From a checkpoint of a small transformer trained on Wikipedia: LayerNorm before each block, 4790 steps.
Each number is 50 + 12 x the weight over the matrix's rms, rounded and kept within 0 to 99. Layers, rows and columns count from 0.

# down: layer 5 MLP down (transposed), 256x64, rms 0.634, rows 233-255, columns 0-63
# up: layer 5 MLP up, 256x64, rms 0.633, rows 234-255, columns 0-63
down233:30 44 50 43 34 67 58 61 52 42 34 57 50 50 51 38 63 39 46 66 60 70 45 58 63 58 44 24 50 51 32 55 52 56 41 58 34 55 50 58 52 63 31 50 56 34 55 57 59 44 68 13 62 39 45 48 58 44 50 59 56 32 54 52
up234:39 47 52 44 53 35 56 20 43 30 69 51 53 76 42 49 39 48 55 58 45 50 58 39 39 48 30 39 70 51 41 65 41 44 43 63 46 72 51 56 27 43 66 39 62 51 55 62 38 41 63 40 59 32 36 62 44 55 45 61 37 78 40 57
down234:55 54 76 60 65 66 54 36 30 50 46 35 61 45 46 62 58 51 31 48 55 45 68 51 35 29 48 50 26 67 45 36 67 65 66 41 38 50 32 36 35 60 63 61 37 77 37 49 37 52 45 51 60 49 61 47 53 60 44 38 60 56 63 34
up235:41 49 63 49 63 50 50 40 35 45 37 61 57 55 51 74 46 53 50 61 40 39 44 50 33 33 40 57 58 39 48 62 44 71 48 80 84 51 38 66 31 62 48 57 51 67 44 50 33 57 63 53 25 41 58 43 47 67 64 50 49 49 58 71
down235:63 38 64 50 63 35 60 45 72 43 24 51 49 41 56 59 59 86 48 46 42 46 49 51 54 49 59 60 51 57 42 34 32 59 52 65 36 55 47 53 49 46 44 55 32 63 30 47 23 42 66 63 40 49 67 39 62 45 64 31 40 68 49 51
up236:47 51 61 60 76 47 39 54 35 42 50 41 36 42 55 24 51 39 43 41 56 45 49 43 30 68 59 31 56 45 42 59 35 45 57 58 56 33 46 51 47 55 51 64 53 47 38 33 66 49 53 44 40 71 55 29 38 55 44 47 34 59 64 46
down236:51 27 43 58 42 58 46 48 50 50 56 49 47 49 62 71 69 48 51 49 54 52 50 63 57 44 56 53 69 56 47 32 42 32 32 44 41 35 69 45 59 51 71 39 35 56 59 68 32 47 53 39 29 41 66 59 31 70 45 27 47 56 38 52
up237:35 54 57 48 65 40 60 47 43 39 39 43 63 48 65 69 38 69 33 46 66 36 47 57 48 60 47 60 65 38 55 58 41 32 51 44 39 37 40 41 61 57 54 43 46 69 46 57 39 46 50 40 36 48 58 63 50 83 56 32 47 62 50 38
down237:48 61 37 55 46 48 57 40 50 23 59 48 63 55 45 53 41 38 39 28 42 50 73 71 67 41 55 36 42 64 43 36 59 51 56 50 57 51 33 55 56 43 34 35 71 34 40 34 50 45 49 44 55 55 67 71 52 40 46 54 61 43 45 43
up238:36 50 57 52 24 70 75 64 45 50 69 42 54 61 29 54 62 44 62 56 40 56 46 36 46 39 61 60 45 54 52 57 36 54 40 64 29 73 39 59 35 53 43 38 38 65 61 59 59 58 46 56 34 47 47 50 62 57 43 37 43 71 50 42
down238:62 45 66 47 60 45 46 36 64 41 53 38 65 52 49 40 58 45 63 67 43 60 69 47 73 58 43 65 62 65 47 50 43 55 52 46 55 45 67 31 48 58 64 56 43 43 72 45 47 40 41 44 58 33 40 38 57 55 68 41 40 52 61 42
up239:60 52 58 81 73 50 28 47 39 58 71 54 57 68 44 48 56 46 57 52 52 62 74 24 44 69 66 64 41 43 67 63 73 55 53 49 49 33 49 51 54 62 47 84 43 72 45 68 76 55 34 29 45 65 42 33 59 55 61 37 49 54 42 42
down239:58 68 63 35 55 38 67 55 51 44 54 65 65 49 60 48 39 71 62 52 46 41 41 65 59 64 56 50 44 60 39 48 65 50 51 54 42 52 38 44 50 34 62 50 37 42 50 38 43 59 63 63 51 64 46 47 52 33 56 67 44 55 58 64
up240:37 51 41 53 31 79 48 39 22 62 58 44 55 68 27 25 27 39 57 49 46 53 52 44 43 52 39 45 39 56 56 74 52 55 61 78 56 40 46 69 48 36 48 65 63 41 29 50 59 50 64 44 65 55 24 69 37 49 55 58 41 50 46 46
down240:31 58 51 34 74 66 31 39 52 50 27 48 49 40 36 64 40 75 36 34 46 15 70 58 66 37 41 55 64 40 66 50 27 40 65 50 55 51 55 52 49 36 53 45 45 66 60 58 58 43 30 69 29 58 56 25 32 66 56 52 52 59 33 32
up241:62 60 71 49 34 72 64 52 56 55 41 40 49 60 29 56 54 22 59 44 45 41 55 82 36 37 40 33 47 36 61 51 68 55 32 21 68 72 65 45 38 37 52 59 67 50 62 55 39 49 52 50 60 64 65 50 50 41 49 56 67 58 42 41
down241:25 56 46 63 71 36 49 35 43 42 30 46 46 66 54 45 34 50 44 57 45 43 40 50 49 42 65 38 52 58 31 40 42 43 62 60 46 50 30 59 62 55 37 41 60 47 57 48 73 61 49 46 54 48 56 57 53 40 61 37 54 32 62 75
up242:56 58 76 53 57 62 45 61 40 58 46 66 57 53 55 44 52 36 47 32 53 35 44 46 48 59 39 51 51 51 32 48 52 44 41 47 59 75 44 39 41 65 61 48 44 68 43 45 52 49 57 53 46 59 25 42 72 58 60 47 47 51 65 52
down242:59 69 52 33 56 42 43 47 58 38 48 39 33 58 44 54 49 39 67 34 72 61 61 55 44 42 48 39 36 69 53 29 47 46 58 45 37 32 51 45 47 50 47 57 49 48 43 54 63 40 38 60 64 65 39 53 59 36 47 63 50 52 57 49
up243:77 49 51 59 53 38 37 13 42 70 65 56 35 46 42 58 48 49 45 47 51 67 61 58 40 46 89 47 37 42 58 31 72 63 62 47 52 42 40 70 51 58 72 45 47 65 42 36 38 38 52 57 47 45 59 64 55 54 74 72 44 59 28 42
down243:56 47 46 49 44 65 57 30 62 69 48 82 53 43 36 39 60 69 47 38 54 59 50 53 44 68 33 66 47 49 35 56 74 30 65 66 44 49 36 55 66 62 79 19 45 58 25 48 46 60 65 65 78 68 30 56 62 63 47 48 63 21 50 32
up244:39 61 50 58 55 55 66 69 36 60 51 54 41 62 67 58 48 37 38 41 43 77 61 42 58 59 61 51 41 33 56 46 33 72 41 53 63 25 56 43 61 62 45 72 51 47 31 69 63 48 18 43 52 52 53 57 59 52 47 46 52 44 57 40
down244:62 72 50 62 39 53 86 41 61 37 62 56 48 29 60 37 49 41 35 60 34 56 50 54 44 54 70 63 56 73 57 63 53 38 50 65 63 38 51 61 38 54 42 58 57 45 18 52 31 47 44 55 55 34 57 56 55 65 56 26 47 33 40 38
up245:47 45 49 72 49 56 42 69 32 39 48 50 43 67 42 31 59 29 39 59 60 65 62 55 48 58 56 55 51 49 60 56 31 35 64 49 42 72 59 68 45 35 60 69 51 22 26 35 52 34 43 50 28 61 43 54 47 59 47 47 50 51 80 35
down245:62 58 57 50 38 55 68 39 29 47 61 40 34 49 61 63 49 65 55 47 44 26 45 47 58 54 38 69 61 50 56 41 35 51 38 41 40 33 53 87 60 30 38 64 53 58 59 54 23 57 45 51 53 52 60 35 37 32 30 45 46 51 76 54
up246:57 41 50 43 45 61 37 74 33 58 62 47 52 64 34 45 65 55 33 47 38 48 43 69 71 25 34 41 48 34 65 46 45 44 43 54 40 63 61 64 33 75 59 57 45 45 40 44 30 67 65 63 26 61 53 59 71 54 46 53 59 56 84 72
down246:63 46 46 66 60 24 41 43 49 37 52 52 49 38 45 30 54 51 56 56 48 38 69 44 41 54 39 63 56 78 54 55 60 48 73 46 60 53 51 28 44 52 54 43 63 55 51 55 45 42 52 36 31 51 39 52 65 41 24 48 49 59 23 56
up247:55 46 54 34 30 77 65 39 58 43 29 30 59 52 50 51 58 45 36 43 30 49 56 40 65 35 69 60 55 60 44 70 43 45 41 52 59 53 56 71 41 41 35 23 47 53 50 47 54 68 65 29 54 36 44 42 71 63 62 65 47 38 54 64
down247:59 56 26 40 61 42 50 49 34 28 57 43 43 60 66 41 47 59 48 26 44 73 74 57 66 42 40 38 58 72 47 28 53 50 57 52 40 55 59 47 56 53 45 62 37 27 43 58 54 54 37 82 43 25 46 66 58 61 30 38 54 51 60 66
up248:51 60 43 49 48 46 43 39 58 50 35 41 58 30 47 47 72 40 48 25 28 64 48 71 38 50 31 68 45 39 42 68 38 59 42 49 32 61 62 48 63 52 61 50 57 42 51 48 50 62 39 29 55 45 49 55 62 50 69 47 60 51 53 49
down248:40 42 30 25 68 55 29 34 52 37 40 42 39 79 36 38 60 60 32 58 74 57 44 70 61 47 47 46 65 43 32 70 61 60 43 61 67 47 61 30 45 35 48 25 74 39 67 44 36 65 31 50 54 69 62 54 61 54 36 57 64 49 43 52
up249:58 54 71 56 71 48 44 43 62 56 44 57 44 67 69 30 50 46 60 56 57 37 41 47 35 64 37 32 56 56 60 42 70 68 58 45 65 44 30 45 44 83 36 50 58 48 50 35 66 50 31 27 31 57 60 67 58 69 47 48 62 68 37 47
down249:64 56 51 64 37 55 30 63 47 69 55 47 78 42 52 67 54 77 68 59 28 53 37 40 61 49 55 51 56 43 44 42 37 50 55 50 57 55 61 67 47 40 42 45 24 53 70 52 31 67 35 46 66 45 45 58 45 58 56 50 75 53 56 45
up250:53 46 74 43 37 57 45 56 52 51 46 61 39 41 59 47 35 53 58 50 65 22 36 49 42 64 42 50 41 55 50 53 51 40 52 55 64 47 36 73 59 53 54 57 39 42 51 52 57 59 57 57 71 44 45 39 45 48 42 44 54 61 28 48
down250:58 51 45 44 56 45 29 66 43 76 48 72 43 57 55 57 38 50 40 43 69 51 62 47 35 58 61 60 30 58 59 32 54 46 51 61 50 54 46 57 55 42 60 50 32 45 63 55 40 43 47 57 21 49 42 43 27 65 40 67 59 35 42 55
up251:54 55 49 48 65 43 55 39 61 60 58 73 73 66 43 37 71 50 49 46 58 30 57 33 53 41 49 39 60 33 43 56 39 23 45 50 51 48 37 40 57 92 44 47 39 52 59 75 65 45 46 39 65 62 50 37 60 45 55 56 54 29 63 71
down251:28 58 67 51 63 54 53 48 47 67 28 62 32 55 40 57 59 56 62 26 45 59 58 77 27 59 54 36 54 64 39 31 69 43 65 60 43 42 70 51 62 57 65 62 45 43 37 37 50 64 39 48 57 47 40 65 28 51 43 40 51 43 51 43
up252:47 38 47 40 34 53 63 56 34 41 54 46 63 66 42 38 43 46 53 60 47 68 58 60 54 47 43 57 58 34 54 40 60 40 61 50 69 60 37 80 35 25 63 51 30 36 66 43 53 59 56 71 56 53 62 66 46 70 59 32 59 60 53 38
down252:62 44 53 69 63 27 54 53 55 37 64 55 39 54 43 38 37 52 56 70 49 38 49 57 47 50 44 53 39 66 71 66 57 50 43 54 57 52 73 40 52 51 42 28 69 41 54 34 38 44 46 42 39 60 36 14 38 52 50 42 37 39 66 55
up253:52 68 47 47 50 38 56 52 55 69 53 52 46 26 52 54 43 53 50 64 78 56 42 46 24 54 45 62 48 55 59 53 45 40 60 53 50 50 62 44 37 61 52 29 58 56 42 46 48 36 50 68 67 40 39 43 59 61 52 51 52 66 34 24
down253:30 52 45 50 54 56 78 47 59 60 56 40 31 19 36 33 67 57 40 51 54 65 45 56 50 49 48 76 43 41 70 57 45 54 53 44 63 38 38 41 45 53 28 66 56 57 60 37 50 52 66 66 40 45 34 40 56 41 48 25 49 59 55 58
up254:38 45 70 41 56 42 55 62 50 65 67 40 38 46 42 36 60 36 66 53 50 70 43 51 43 69 64 45 68 44 46 43 46 52 25 63 53 43 39 83 35 50 56 74 48 70 36 30 54 56 53 79 18 43 48 56 62 38 65 55 55 54 70 62
down254:53 50 40 41 44 52 63 35 56 35 73 53 63 51 66 52 39 57 46 52 56 43 51 63 57 63 40 56 39 67 60 59 54 53 54 46 56 38 56 44 51 53 51 54 50 31 54 51 41 42 53 35 67 47 56 48 43 55 50 47 59 43 63 60
up255:58 44 42 46 49 60 31 39 43 50 30 57 49 39 31 51 46 46 45 43 56 45 46 45 57 53 53 45 53 33 60 66 38 65 63 33 39 17 46 32 45 46 51 32 59 36 54 43 57 82 55 52 47 81 57 64 87 53 46 47 36 56 41 42
down255:59 30 58 44 42 62 68 48 51 47 75 53 59 54 56 41 46 50 54 44 57 42 45 63 61 75 54 45 48 53 49 44 23 59 34 61 54 38 64 44 64 69 41 56 66 65 56 45 29 27 74 40 46 43 76 63 53 51 38 49 63 41 72 35